config.yaml
n_layer: 16
d_model: 320
n_head: 5
n_kv_head: 5
head_dim: 64
d_mlp: 832
vocab_size: 16384
activation: "swiglu"
norm: "rmsnorm"
norm_place: "pre"
norm_eps: 1e-06
positions: "rope"
rope_base: 10000.0
rope_fraction: 1.0
qk_norm: false
attn_scale: 0.125
bias: "none"
tie_embeddings: false
parallel_block: false
init: "uniform"
init_std_qkv: 0.0331
init_std_o: 0.00585
init_std_up: 0.0331
init_std_down: 0.00363
init_out_by_depth: true
optimizer: "adamw"
lr: 0.000958
lr_mult_up: 0.902
beta1: 0.95
beta2: 0.95
lr_head: 0.00812
grad_clip: 0.5
warmup_steps: 472
schedule: "wsd"
decay_fraction: 1.0
decay_shape: "exp"
final_lr_fraction: 0.0
batch_tokens: 65536
seq_len: 512
doc_mask: true
train_tokens: 700700000
steps: 10692
dataset: "wikipedia_en"
Each number is 50 + 12 x the weight over its row's rms, rounded and kept within 0 to 99. Layers, rows and columns count from 0. The size before them is the row's rms in percent of the matrix's.

# layer 8 attention key, 320x320, rms 0.0438, rows 0-213, columns 160-191
085:37 36 45 42 55 55 64 42 38 63 56 53 58 46 66 70 45 55 58 71 40 52 29 58 70 47 64 44 24 56 44 53
086:57 68 48 46 45 31 72 45 52 46 33 44 66 56 51 56 48 51 49 46 50 53 43 46 53 51 48 40 36 57 46 59
093:50 51 38 55 36 45 65 45 21 50 16 36 36 49 42 47 26 46 36 63 41 58 29 62 29 39 46 55 39 52 63 53
081:31 50 40 54 24 47 64 42 64 59 27 57 47 34 67 29 41 73 64 49 37 49 52 74 42 54 66 51 29 44 68 62
083:61 48 63 47 52 48 56 68 28 53 34 56 68 68 45 60 37 68 52 61 45 67 46 49 69 47 50 48 62 71 47 55
084:67 43 58 48 31 47 65 39 50 42 38 41 55 56 40 30 48 48 39 69 38 68 57 45 37 56 33 51 38 47 70 70
094:54 64 51 37 22 41 37 65 47 46 38 43 37 57 40 49 68 59 49 37 46 64 69 56 43 53 40 56 65 53 53 66
087:49 66 59 64 50 50 45 28 63 69 44 59 55 47 67 46 38 63 43 38 69 38 53 79 62 53 59 35 41 41 76 48
091:53 45 47 57 43 47 39 39 61 47 61 58 49 63 58 37 47 60 37 66 49 53 52 49 52 52 57 50 29 51 80 58
084:55 58 69 46 22 37 61 40 52 63 61 67 39 60 36 42 53 66 50 50 74 46 56 46 35 52 57 61 43 21 77 41
094:44 61 44 62 60 63 49 27 40 48 45 35 44 38 59 28 54 37 51 52 77 38 66 59 50 49 41 46 51 60 46 42
080:58 77 92 65 61 59 57 59 41 49 28 40 58 57 42 57 51 34 30 70 69 60 61 53 52 46 62 26 52 66 34 40
098:46 58 32 65 81 43 55 37 43 58 57 50 61 42 63 38 54 33 57 69 64 40 52 43 40 32 42 33 55 49 34 35
077:52 59 55 53 80 60 39 41 43 51 57 32 49 42 56 40 50 43 74 62 48 55 41 65 55 60 37 36 42 50 28 56
089:39 57 69 38 53 61 41 42 47 45 51 52 39 51 60 49 67 35 55 52 47 38 54 62 50 33 66 52 69 64 25 23
099:50 45 62 58 45 39 34 65 47 68 55 57 58 58 43 56 31 54 46 42 34 62 58 56 55 41 49 34 44 44 50 62
097:47 51 42 47 66 46 38 53 31 55 44 53 36 28 47 44 62 30 71 58 66 56 74 39 36 44 58 56 74 70 19 34
088:44 65 65 61 74 39 51 33 27 53 40 34 48 52 46 43 71 31 71 51 51 46 40 33 60 33 51 43 63 53 25 41
103:35 74 44 53 42 75 63 44 43 42 52 42 61 40 51 37 67 43 64 53 52 47 65 65 47 55 40 49 57 49 50 25
085:40 46 60 56 76 61 26 49 56 49 36 34 60 26 56 44 41 36 54 61 48 70 52 59 67 41 58 35 70 30 54 47
088:36 45 50 78 84 51 40 55 44 45 36 51 60 41 40 63 63 49 62 53 63 49 48 27 45 32 40 52 57 49 42 33
100:63 35 50 59 40 54 44 49 71 52 57 62 53 65 27 50 46 67 48 40 57 50 41 62 31 55 47 42 36 80 68 70
091:50 55 55 80 57 70 57 49 31 54 40 48 45 39 56 68 54 51 56 52 59 44 48 62 60 34 44 28 46 36 38 52
093:60 36 52 56 40 39 52 71 50 51 54 49 25 55 42 52 54 51 59 62 46 55 35 29 32 42 60 55 51 35 59 55
122:36 56 48 69 69 55 43 51 36 45 40 43 61 23 45 59 61 36 68 60 67 42 57 43 36 48 43 37 67 37 33 43
085:41 34 33 59 74 56 45 38 36 49 38 32 48 54 38 51 37 37 48 66 38 58 54 56 59 42 47 59 66 48 46 42
091:60 38 53 40 50 39 65 22 48 40 55 56 57 57 65 58 59 65 39 34 39 36 36 55 53 56 59 60 38 59 39 76
095:55 47 48 46 24 48 55 61 75 44 51 53 59 57 43 35 51 67 39 39 44 41 47 42 48 68 42 67 35 55 63 51
112:70 52 52 61 36 31 51 43 58 57 61 49 56 61 39 71 33 68 51 33 64 21 47 58 60 79 43 37 24 63 71 64
092:50 46 56 33 38 34 42 65 62 36 66 57 57 52 49 60 31 63 52 43 43 22 49 39 49 63 70 59 36 58 52 68
087:46 41 51 76 62 50 45 43 36 38 40 29 48 49 48 42 54 32 53 54 40 49 31 53 61 30 54 62 65 33 47 43
103:71 42 44 44 25 34 64 54 49 54 48 64 39 54 44 50 49 51 36 38 39 38 61 47 34 51 53 57 46 41 48 74
101:72 50 54 43 18 44 44 73 43 53 66 68 56 52 48 34 30 65 36 44 48 52 61 51 58 51 54 63 51 64 43 48
085:48 45 46 32 31 29 65 78 49 42 51 64 56 47 38 57 43 58 34 35 57 35 60 68 59 55 56 49 51 71 33 57
079:68 65 45 47 33 51 46 52 43 41 42 62 46 42 55 50 45 51 35 26 46 56 66 48 30 58 57 70 49 58 36 37
120:27 62 59 67 80 44 59 54 53 56 42 39 44 26 45 54 60 23 64 65 51 62 69 49 43 38 59 33 51 39 40 42
077:59 49 44 30 35 41 55 45 69 65 40 69 41 50 33 44 25 51 44 56 28 44 69 50 59 38 58 35 26 53 65 51
139:52 52 56 62 71 62 61 46 38 49 36 34 44 41 63 54 63 35 67 47 26 70 41 56 46 40 52 45 52 42 45 43
084:47 47 47 45 49 28 55 37 66 45 53 53 43 47 41 60 36 44 39 25 53 49 65 69 54 70 34 55 61 36 43 51
102:51 30 34 63 51 60 57 50 36 55 46 34 56 58 46 45 64 36 66 56 61 43 58 42 41 38 60 35 53 54 41 49
104:43 68 49 52 58 66 34 48 60 74 51 31 51 51 58 40 50 65 45 37 49 39 69 35 37 50 76 53 19 52 52 34
100:65 36 45 57 39 53 39 62 51 43 40 53 50 46 37 30 51 36 52 58 44 26 53 65 52 61 66 46 37 33 48 45
103:29 62 14 64 43 70 63 40 48 56 61 42 45 64 58 49 62 49 39 39 24 47 56 53 43 52 46 54 36 53 75 76
102:67 58 44 58 60 52 54 55 47 36 67 46 44 49 42 45 39 23 46 51 50 48 52 49 40 43 44 33 58 70 51 62
114:39 44 37 47 59 52 43 60 60 60 61 52 52 42 56 63 25 46 37 55 71 41 60 34 46 49 49 33 38 63 34 47
101:37 57 44 36 34 41 25 42 62 61 43 49 48 39 66 65 53 43 49 74 63 61 85 42 48 39 63 31 50 41 32 54
104:42 63 56 52 64 56 55 54 51 44 27 36 62 52 56 37 42 56 51 64 65 52 40 30 64 50 34 53 75 58 51 35
108:85 35 52 39 54 33 66 81 44 52 54 74 48 58 62 62 50 26 61 57 32 55 62 56 41 39 69 44 26 64 55 56
096:61 46 48 53 47 44 72 68 35 56 54 44 43 41 63 53 49 71 60 25 47 37 59 59 30 40 48 49 47 46 52 52
098:60 60 47 68 32 30 50 52 47 62 60 46 42 40 34 50 64 78 22 49 45 48 47 60 62 47 51 33 47 63 49 43
097:48 58 60 46 22 58 50 47 46 45 55 55 71 60 74 54 39 42 56 48 31 44 59 51 43 43 73 79 40 39 63 35
100:50 61 31 34 55 45 59 40 45 64 64 34 66 45 42 54 58 67 67 37 47 24 61 48 29 45 50 49 26 51 62 48
103:38 44 34 59 45 57 66 49 55 68 50 50 65 39 69 33 73 51 60 61 46 63 39 53 53 35 32 49 39 54 58 61
102:44 71 59 41 51 26 58 49 46 37 44 43 66 63 46 54 24 71 50 58 73 72 45 46 71 49 44 45 66 51 50 52
092:19 46 43 56 38 35 39 43 44 63 35 69 53 54 55 62 35 51 58 63 52 54 49 36 68 56 26 46 47 47 36 37
102:44 45 42 54 38 45 52 50 64 38 59 30 50 54 58 60 48 71 61 87 72 54 50 62 37 59 36 35 29 65 62 57
101:60 42 52 59 50 62 50 50 39 51 45 43 61 51 33 39 81 23 59 64 66 48 31 40 59 56 45 58 73 46 34 73
098:72 25 70 41 38 51 60 50 56 62 67 69 49 61 51 48 55 40 59 51 48 48 21 58 36 42 60 73 47 51 60 46
104:51 64 42 65 80 35 41 58 45 32 45 44 34 18 46 42 66 50 55 36 70 43 33 36 67 44 43 51 50 60 49 47
100:61 35 44 47 35 41 50 53 43 43 54 62 38 50 60 48 26 67 55 17 76 41 57 44 67 45 55 40 52 71 28 32
096:60 27 41 43 48 42 53 48 51 67 64 62 72 55 58 38 37 45 59 60 52 38 17 51 54 34 37 56 47 47 52 43
109:50 41 23 26 53 40 51 49 67 41 68 50 54 37 35 42 50 43 51 37 53 78 49 41 46 47 48 44 55 65 38 52
096:65 46 41 59 39 50 68 60 39 41 15 62 44 61 38 38 57 57 51 51 45 66 48 49 54 38 60 48 52 40 34 56
095:48 45 66 70 40 66 37 53 44 46 65 49 42 57 55 51 57 59 65 84 48 41 57 48 57 46 49 64 21 40 46 55
078:42 68 47 29 48 64 58 26 44 57 34 40 49 69 46 35 50 48 68 38 37 46 36 41 52 48 42 33 39 44 67 67
107:66 37 53 42 71 48 50 66 34 62 37 73 48 52 41 60 69 66 40 34 52 66 53 67 36 50 35 46 28 66 45 56
087:58 48 56 32 39 54 57 66 46 67 38 48 55 65 55 38 65 54 67 32 43 54 51 57 37 49 25 40 34 39 66 45
088:45 53 77 53 78 44 61 68 43 60 42 40 68 70 65 54 68 53 48 53 56 37 46 56 32 47 34 49 55 69 57 51
095:42 55 25 62 23 45 50 54 58 54 54 54 42 46 42 53 34 38 67 54 34 55 35 48 57 42 65 55 65 63 52 50
087:53 47 46 32 53 38 43 50 54 49 49 53 54 55 52 34 57 59 67 55 39 73 47 50 70 41 61 57 53 48 72 35
095:35 49 63 48 34 47 54 28 61 33 68 46 49 44 53 39 33 33 33 70 52 60 46 49 74 46 67 24 59 53 54 51
094:43 58 63 25 40 37 42 77 50 48 53 44 41 60 59 27 45 70 39 60 52 66 49 73 39 56 41 50 48 62 52 21
087:55 51 63 43 37 52 41 65 38 57 45 46 27 56 56 58 51 72 57 32 26 54 47 44 42 51 32 61 43 56 67 34
096:66 50 31 55 50 48 51 40 41 55 35 63 35 63 70 36 60 58 60 47 29 54 51 52 21 64 59 66 27 65 50 54
091:55 61 51 61 52 51 63 49 55 33 43 51 38 41 54 62 50 30 41 70 57 20 38 61 73 51 36 61 60 30 41 56
085:53 50 67 37 51 63 52 50 53 58 44 59 49 59 56 38 55 31 44 79 43 59 61 75 58 53 41 47 59 47 38 37
099:64 56 40 46 43 67 31 55 58 65 53 57 58 58 43 38 39 48 66 36 28 36 59 37 40 64 43 60 48 65 39 50
100:66 37 47 45 76 58 67 40 49 43 73 76 63 43 55 49 41 59 47 48 60 77 62 60 46 43 53 50 55 40 63 51
100:39 43 45 35 33 50 27 57 60 69 51 42 40 49 39 47 45 67 45 35 43 46 57 60 27 74 65 45 65 67 55 53
080:58 47 32 62 49 62 30 48 55 53 39 70 45 67 44 51 39 69 57 48 39 49 81 40 53 65 67 41 38 52 72 53
088:55 59 48 43 53 47 52 33 56 21 67 47 52 51 46 50 57 36 58 69 55 37 27 63 50 25 35 70 70 31 59 63
098:44 55 56 38 49 48 43 49 50 63 61 44 45 45 41 51 62 37 55 46 41 64 35 57 41 64 51 39 59 65 41 44
101:53 64 69 44 47 44 40 71 43 66 70 42 32 54 48 49 49 47 50 50 53 44 67 53 60 65 66 57 36 56 39 36
091:78 54 50 47 38 29 54 54 57 68 50 42 42 64 51 57 44 62 52 40 43 39 55 50 32 49 41 46 31 67 56 43
095:44 53 62 64 60 58 59 37 51 53 60 36 61 42 51 41 54 51 57 38 51 47 68 71 72 39 34 42 34 40 73 60
101:73 61 64 66 66 59 58 40 42 42 41 44 60 23 67 59 52 36 55 49 53 44 48 56 36 39 37 66 61 18 40 55
113:65 64 39 40 38 52 70 57 49 35 59 42 43 47 61 65 20 64 62 66 45 48 32 38 70 62 56 34 64 44 53 46
107:85 68 32 40 65 42 43 54 64 30 39 44 52 55 36 42 22 60 59 65 47 50 41 39 54 54 56 50 51 37 55 44
104:43 59 56 33 45 44 56 34 58 55 35 55 51 70 52 52 37 70 32 55 51 61 61 49 60 68 50 56 44 71 72 34
092:44 42 31 65 35 65 76 43 61 45 39 33 53 48 49 65 28 27 48 52 70 50 50 46 63 39 72 39 67 35 36 56
114:36 65 61 71 60 70 53 44 53 38 37 65 75 52 60 37 47 39 50 63 51 32 51 47 52 44 55 53 53 39 49 52
088:38 66 64 55 45 42 61 37 35 61 44 44 44 44 73 38 40 22 34 62 48 54 42 45 58 53 33 33 72 41 35 41
087:45 67 29 37 59 29 38 53 60 34 51 42 46 68 45 34 54 61 46 46 76 45 67 50 51 46 58 62 58 74 62 48
101:61 48 38 60 61 71 46 45 65 51 41 45 57 47 60 34 29 37 44 50 51 48 21 52 52 38 49 67 37 28 47 59
104:44 60 53 44 34 52 50 44 52 34 32 62 43 60 54 44 45 64 59 54 63 49 71 45 52 51 62 70 43 55 58 59
102:36 43 68 70 56 77 70 49 59 39 44 45 47 65 66 38 24 28 44 52 36 45 54 53 43 42 61 44 40 32 29 48
103:55 44 34 53 77 55 43 47 38 54 50 52 63 55 48 35 65 39 44 65 30 64 26 63 51 38 50 56 46 25 47 55
113:33 54 72 50 48 72 52 47 24 71 61 44 60 79 34 56 46 48 45 59 43 45 29 47 47 67 47 53 46 67 30 47
090:60 62 45 52 28 35 62 54 58 39 50 33 38 52 46 49 53 75 36 51 45 47 53 44 43 38 49 43 36 70 44 45
119:59 71 51 38 66 56 45 46 59 43 47 40 54 29 56 45 65 22 47 39 29 61 37 58 59 28 45 55 69 52 62 56
093:54 56 59 79 71 46 43 63 44 48 51 65 54 44 38 50 51 72 58 61 54 46 38 49 82 80 43 47 53 57 52 55
101:57 49 44 52 56 33 46 37 71 61 55 39 45 53 39 62 74 57 59 62 58 56 52 54 44 48 40 54 58 61 54 34
106:48 37 44 48 46 50 55 73 64 37 53 84 61 58 26 39 62 65 50 38 70 59 68 38 46 33 70 43 46 72 48 41
089:58 46 33 61 37 42 68 52 59 45 35 48 52 58 63 50 51 51 55 33 53 28 51 38 45 44 31 43 58 56 52 44
116:37 44 39 42 56 59 30 40 62 74 30 43 47 46 75 69 62 57 52 37 40 47 46 47 73 43 47 52 39 39 61 56
089:62 62 60 43 57 48 51 66 70 22 53 62 63 61 35 28 67 63 62 38 53 39 62 60 59 65 64 69 42 54 50 38
113:31 67 45 49 71 24 46 31 48 46 51 36 30 31 58 55 34 49 52 69 61 46 59 42 65 41 37 64 38 48 58 51
107:62 57 38 50 59 42 39 43 67 47 44 62 45 29 55 65 60 40 45 60 52 49 32 58 40 58 51 60 66 74 68 31
102:57 47 44 55 44 50 43 24 54 36 54 50 60 57 34 42 57 54 52 60 59 38 56 44 69 45 60 52 62 46 38 47
106:57 37 60 34 57 51 40 56 58 79 65 43 69 48 50 53 77 44 52 55 49 46 53 48 54 40 42 47 50 41 48 65
101:51 61 43 39 46 42 45 36 51 45 35 30 43 35 45 46 58 43 46 60 70 48 47 40 43 32 46 42 54 45 53 47
108:40 58 55 54 47 44 59 33 65 62 50 43 38 62 31 43 18 34 59 33 41 54 51 43 71 56 45 47 60 50 66 31
107:42 60 45 56 49 43 40 51 71 42 40 70 31 58 48 40 65 47 63 72 63 43 68 46 55 79 37 53 50 48 44 42
109:69 53 57 56 58 44 65 54 45 47 47 49 63 52 55 52 45 47 53 70 32 44 40 53 60 75 36 51 69 61 51 54
107:32 55 44 55 51 54 44 61 26 73 56 75 49 60 59 55 57 32 40 64 22 65 52 63 55 49 57 49 41 66 61 54
097:52 51 38 42 31 57 35 42 61 54 37 43 43 50 51 49 66 44 38 50 29 58 81 45 37 48 54 58 43 50 54 45
104:44 54 67 37 42 29 45 47 62 40 57 77 48 62 32 48 51 24 59 55 68 29 62 62 49 63 46 60 62 53 45 40
103:51 48 41 58 40 44 47 35 65 51 55 47 50 52 48 60 56 49 57 34 46 49 65 41 43 53 45 51 43 39 37 66
101:34 34 68 56 42 69 59 43 36 43 55 40 56 48 30 44 47 51 57 45 34 76 55 43 47 52 57 73 36 67 31 35
101:42 65 52 24 48 72 47 52 59 63 43 48 52 70 53 37 47 60 44 50 51 38 43 45 70 30 56 37 34 49 58 49
097:29 38 66 46 45 60 71 47 51 55 60 69 53 62 37 41 40 34 54 72 51 46 72 39 60 58 47 47 45 69 63 61
109:45 53 45 69 48 59 53 26 69 47 41 57 60 81 40 56 38 33 52 42 35 51 36 68 42 48 63 36 46 82 52 36
098:59 49 56 43 43 55 40 45 62 55 58 47 64 43 46 47 66 58 40 53 52 50 48 62 44 60 69 44 49 41 23 69
102:70 59 40 49 52 47 30 33 64 86 57 46 64 47 54 41 61 50 56 57 46 54 40 49 55 70 56 28 50 32 42 54
095:58 66 50 58 62 56 60 51 28 43 57 64 50 63 57 53 56 50 59 45 47 42 32 58 72 54 49 40 61 70 69 50
101:52 28 45 63 73 39 51 62 34 46 52 50 58 41 33 41 30 53 50 24 43 59 56 32 53 39 53 48 34 56 55 54
095:47 43 51 49 38 26 53 45 47 47 35 61 34 33 31 54 58 35 54 59 66 39 73 30 51 55 35 55 50 49 53 34
109:61 53 43 38 79 55 39 44 71 65 46 50 39 43 58 51 51 58 52 72 53 40 58 70 41 53 57 34 46 39 53 37
097:38 49 54 47 48 57 62 60 39 52 32 48 50 52 49 46 47 46 69 56 61 65 46 68 72 36 41 45 53 59 58 56
095:50 37 51 43 52 43 42 52 65 56 54 40 48 60 58 48 59 65 43 49 50 59 63 36 42 41 56 51 51 35 38 69
085:59 74 35 59 51 76 47 46 42 47 75 75 34 42 57 35 25 43 55 66 58 63 44 59 54 31 45 37 76 53 61 28
106:53 48 43 43 56 52 51 55 47 41 47 78 69 55 53 47 61 35 63 52 56 44 37 71 58 42 18 49 48 39 58 48
099:51 45 63 42 43 47 30 42 58 55 51 51 44 42 45 37 70 34 52 28 55 32 62 53 16 51 51 55 38 35 53 49
086:56 57 49 64 38 57 65 51 38 41 26 60 54 52 34 52 33 27 35 52 53 47 65 42 69 49 54 41 38 63 50 50
095:60 35 44 35 55 74 34 66 33 64 30 54 49 26 68 71 42 42 59 55 51 63 55 21 22 44 54 45 66 58 53 65
104:35 73 57 60 49 43 62 54 51 37 60 53 43 56 38 25 67 39 45 40 45 50 51 56 54 25 62 51 37 69 51 32
102:18 53 64 47 45 65 39 62 29 59 54 51 50 61 57 53 33 44 50 72 49 75 39 55 65 56 51 74 59 63 55 22
090:51 36 48 58 43 30 69 27 67 48 32 49 39 74 61 62 39 51 40 58 36 57 72 43 62 56 55 72 47 64 59 43
098:49 47 52 59 60 48 48 47 53 44 51 63 33 72 36 58 25 42 56 63 62 61 31 58 69 43 67 57 56 37 60 37
097:55 51 26 53 60 37 65 59 50 45 49 56 41 70 53 52 38 46 62 62 49 48 38 64 53 55 39 55 53 48 42 50
101:32 52 64 64 53 62 32 41 48 58 64 53 55 39 49 50 66 37 39 40 53 47 52 32 38 67 45 41 47 57 43 56
085:45 38 60 40 65 33 47 37 53 41 68 52 45 79 49 47 35 66 45 35 50 47 58 51 51 54 55 64 57 51 39 48
103:30 44 47 55 67 66 32 29 58 56 39 39 41 48 46 43 60 42 62 55 57 59 41 47 52 67 47 54 50 41 45 65
101:29 47 62 41 51 51 48 49 56 73 58 48 55 60 57 59 29 39 68 67 39 62 44 65 73 51 65 38 60 56 60 47
098:53 73 57 61 59 58 60 53 34 52 58 74 53 28 45 48 77 61 66 40 56 54 48 58 29 53 38 47 43 13 30 60
098:56 53 72 62 57 70 24 30 46 55 55 61 38 38 68 35 42 62 54 65 55 40 39 31 38 47 38 47 51 38 40 58
101:43 59 51 52 20 58 56 50 42 48 56 34 36 44 62 43 48 61 61 47 45 34 49 44 46 42 35 35 58 48 61 52
101:42 56 51 40 54 76 32 40 39 72 50 41 65 47 67 50 54 37 51 49 48 34 47 43 39 67 58 44 58 52 46 48
096:62 63 47 63 44 57 61 51 57 26 34 45 41 46 54 60 43 74 35 37 34 41 58 61 76 31 46 38 59 70 59 45
106:34 36 58 54 68 70 60 51 50 62 49 32 49 34 60 35 53 52 56 61 49 55 50 49 23 45 59 44 43 36 51 61
113:46 35 33 42 45 40 47 60 50 55 58 41 43 43 26 48 44 70 63 61 45 67 77 78 54 29 70 41 43 40 46 54
112:62 53 66 67 31 48 57 39 56 51 47 51 38 55 38 52 40 73 45 41 30 60 56 58 55 52 44 63 60 37 45 59
093:38 51 43 44 65 73 43 54 41 58 42 61 59 34 57 35 61 21 58 29 49 52 43 28 28 54 47 59 44 57 41 71
105:45 48 57 47 57 52 38 59 53 67 32 42 46 30 43 52 58 33 59 47 59 60 54 55 26 54 43 53 55 32 44 62
093:70 57 48 55 34 52 47 78 55 45 71 35 47 57 55 38 30 80 60 52 50 41 36 46 49 71 73 55 36 52 74 53
110:52 53 69 45 60 57 41 46 41 53 52 58 65 40 42 31 63 34 65 57 53 41 44 41 49 61 57 73 50 15 46 60
079:65 68 50 49 46 71 58 27 52 57 75 47 41 53 51 55 43 67 71 45 48 51 70 36 43 54 42 60 46 59 72 55
117:42 52 75 57 53 79 52 68 43 52 49 37 62 64 73 45 54 22 54 54 62 56 50 36 35 37 54 74 56 70 49 63
090:42 52 36 53 66 60 52 45 56 36 37 41 62 57 53 48 57 35 70 49 40 78 35 61 65 38 34 34 71 47 27 43
109:54 53 38 40 43 24 61 33 55 34 56 56 55 58 39 55 36 81 37 45 48 50 61 60 73 54 61 49 46 62 45 48
110:57 55 24 45 38 31 52 48 58 53 34 53 50 43 51 64 40 52 46 47 64 63 42 53 60 49 31 55 36 65 59 32
099:62 48 58 22 60 33 32 38 64 60 67 68 27 42 45 41 51 59 49 58 49 40 55 52 43 50 56 48 65 71 66 52
101:55 52 49 30 51 30 49 37 53 48 51 52 39 67 52 41 28 69 45 31 34 49 48 55 60 61 59 59 37 65 56 59
102:62 49 44 32 67 79 63 53 34 50 37 36 31 45 71 47 63 51 51 43 57 54 50 36 25 39 59 45 40 51 50 57
114:80 55 45 47 41 41 61 49 52 42 57 62 61 68 50 43 30 78 46 61 47 39 58 62 62 65 44 62 40 60 66 58
093:62 46 70 37 55 34 46 44 55 55 48 41 29 50 59 50 44 42 60 36 62 44 77 43 24 23 68 31 33 52 65 65
105:77 58 41 42 45 39 53 43 81 43 57 61 56 48 62 70 56 46 35 50 44 57 57 39 41 60 59 57 42 57 66 56
114:42 45 29 49 43 36 59 47 52 42 38 56 32 56 25 40 25 44 39 46 45 42 55 39 39 49 53 42 54 73 51 75
109:48 45 56 64 50 57 43 45 60 50 33 31 55 75 46 49 51 45 47 62 56 77 30 40 72 53 52 48 51 47 49 65
104:46 37 43 44 79 67 53 40 46 43 58 43 48 76 43 42 64 68 78 36 50 31 31 41 37 62 55 69 46 42 51 48
094:63 49 62 30 65 45 46 73 48 56 52 40 17 54 52 51 61 62 36 54 25 32 54 29 28 37 70 41 39 63 57 58
096:44 64 35 43 22 46 41 40 38 60 43 69 52 47 50 47 53 47 65 46 70 47 45 57 51 30 43 66 58 55 41 35
104:33 36 58 52 65 57 27 47 47 48 59 45 35 38 52 55 57 64 60 52 33 40 57 70 39 59 55 48 36 40 38 59
098:59 46 60 64 16 65 57 46 68 54 47 41 61 46 18 56 39 49 55 72 52 73 41 55 75 73 57 49 58 24 46 49
097:32 37 39 68 58 72 63 58 24 52 34 62 55 31 46 39 61 38 56 37 52 45 40 67 60 38 41 67 49 29 38 52
111:69 59 42 50 36 56 57 55 42 09 72 51 34 74 62 41 31 62 59 56 75 59 35 46 86 41 39 43 48 51 67 45
107:46 50 57 40 26 51 51 58 55 49 67 83 36 56 43 54 57 45 42 47 33 57 57 51 53 34 48 53 56 71 35 65
114:47 46 47 72 66 56 52 40 71 33 50 32 41 39 25 56 71 68 58 71 42 33 58 70 46 57 37 29 40 25 32 53
095:48 53 50 45 46 40 40 45 62 68 65 51 32 55 62 46 23 79 58 49 57 24 65 42 30 36 50 45 56 62 71 72
093:58 47 55 46 69 39 40 38 59 41 64 45 42 60 61 38 36 61 67 52 24 62 71 42 34 34 69 49 41 56 53 52
107:57 50 54 85 48 58 60 56 48 70 68 25 65 38 43 62 50 59 68 60 32 51 47 36 22 36 55 43 59 60 69 47
106:43 45 53 54 52 61 56 37 56 55 53 48 58 39 40 46 67 42 73 64 57 38 52 56 50 38 53 52 65 54 50 36
106:21 56 52 62 45 64 44 26 63 52 36 47 52 56 51 53 60 77 33 38 60 26 44 64 38 56 58 59 38 46 38 66
098:56 63 65 51 39 50 51 52 55 34 60 58 48 58 55 39 18 40 54 67 60 51 47 62 68 59 65 67 59 55 54 38
102:42 62 56 44 51 35 39 55 47 71 44 72 27 32 63 48 37 57 30 39 44 42 66 43 62 56 39 48 59 43 40 40
110:59 46 54 49 66 61 62 69 44 50 53 52 65 54 68 44 65 26 53 58 37 77 51 56 48 39 62 50 31 55 64 56
112:46 38 44 62 38 58 45 62 31 59 46 40 55 54 69 57 47 25 43 38 59 84 48 44 61 30 48 43 44 55 43 45
115:55 57 36 45 60 61 71 51 54 37 26 56 34 41 41 21 32 73 52 26 42 53 48 42 59 72 48 61 71 55 60 58
103:38 49 38 35 75 61 27 45 39 58 68 29 66 43 60 64 75 50 57 67 38 42 55 37 51 49 50 62 59 46 38 56
104:60 40 51 42 53 39 21 57 57 51 59 59 38 53 66 42 31 55 56 35 40 66 44 46 45 53 39 67 58 58 57 60
106:61 39 42 59 51 40 36 45 40 54 45 31 56 54 54 37 38 41 56 61 67 54 61 49 50 37 53 32 55 53 63 61
110:48 57 68 52 61 36 34 32 47 40 58 49 53 50 35 68 29 77 44 62 51 30 53 61 65 50 58 41 42 42 42 58
103:45 36 58 53 48 40 29 57 42 59 64 17 61 49 66 65 41 66 52 41 45 50 40 36 52 57 52 41 42 64 57 36
118:51 26 56 64 42 43 52 52 51 53 47 47 36 30 53 45 48 40 40 42 34 52 70 51 32 40 63 56 50 42 37 48
085:51 55 59 48 54 39 42 39 50 39 42 45 37 44 51 49 53 34 48 48 41 68 50 45 33 48 36 50 49 66 35 46
104:47 55 65 26 41 62 44 54 54 57 45 79 41 51 51 28 52 64 49 47 52 51 44 47 57 59 42 70 71 52 75 68
101:63 43 72 70 68 49 44 27 44 55 58 28 47 38 49 66 52 51 38 56 45 66 59 61 35 44 50 29 27 52 36 40
091:28 44 62 46 35 75 49 57 40 45 58 79 34 51 44 36 59 62 72 58 49 44 42 49 49 37 41 67 65 72 56 48
091:66 50 38 56 32 33 57 35 37 53 58 54 70 51 59 56 40 59 60 38 53 41 48 52 50 43 70 63 41 49 62 57
094:57 49 58 65 70 47 36 48 47 53 46 42 46 33 59 54 71 33 44 50 41 56 60 51 33 21 48 43 28 47 41 38
111:63 38 49 47 57 43 57 36 36 39 64 39 26 23 53 43 53 32 49 52 27 52 44 48 40 34 48 61 42 42 42 51
091:59 55 45 49 43 49 62 51 40 53 65 65 51 66 40 28 38 59 31 49 55 43 43 61 48 49 49 58 57 47 50 71
092:47 46 42 18 45 70 62 56 62 37 34 68 47 65 61 51 42 45 34 40 47 48 31 31 63 71 51 70 55 30 65 52
103:66 41 32 28 34 20 40 56 60 60 40 54 52 46 44 49 50 51 34 45 48 47 59 33 42 60 58 49 52 62 44 46
097:88 31 58 60 59 25 32 40 52 60 56 33 31 36 57 71 55 45 43 52 35 60 48 50 33 58 61 42 30 42 48 43
094:51 58 64 60 45 49 44 40 47 52 41 50 42 32 41 69 63 52 44 39 44 52 67 66 46 40 48 21 53 46 40 43
090:38 65 25 66 59 61 44 56 62 61 68 64 50 32 29 49 72 23 46 56 19 50 42 78 54 30 59 63 68 43 58 59
100:60 47 34 53 51 56 42 51 50 49 62 59 48 52 32 37 42 67 55 48 42 36 53 53 63 43 52 56 41 47 52 53
091:50 44 71 80 63 51 40 56 47 66 40 46 55 41 45 58 74 53 53 53 38 49 53 51 37 39 53 48 43 49 44 39
109:53 83 53 54 24 60 54 63 47 52 23 70 37 68 36 58 42 38 51 60 32 46 24 49 47 63 70 59 50 40 57 63
092:60 38 21 60 31 48 46 53 70 52 33 72 45 51 36 46 22 64 43 60 65 47 55 40 45 57 56 66 59 49 55 44
111:46 48 53 79 78 54 64 34 55 54 36 34 61 38 64 68 56 43 45 63 60 64 66 52 36 52 41 31 56 36 45 59
101:52 68 40 52 66 51 65 38 57 38 49 52 53 35 75 45 69 65 49 37 50 40 33 49 61 72 45 52 47 43 32 48
099:40 71 52 63 71 66 63 66 52 46 27 43 55 62 44 58 33 53 67 55 52 53 62 48 58 51 34 32 61 57 41 45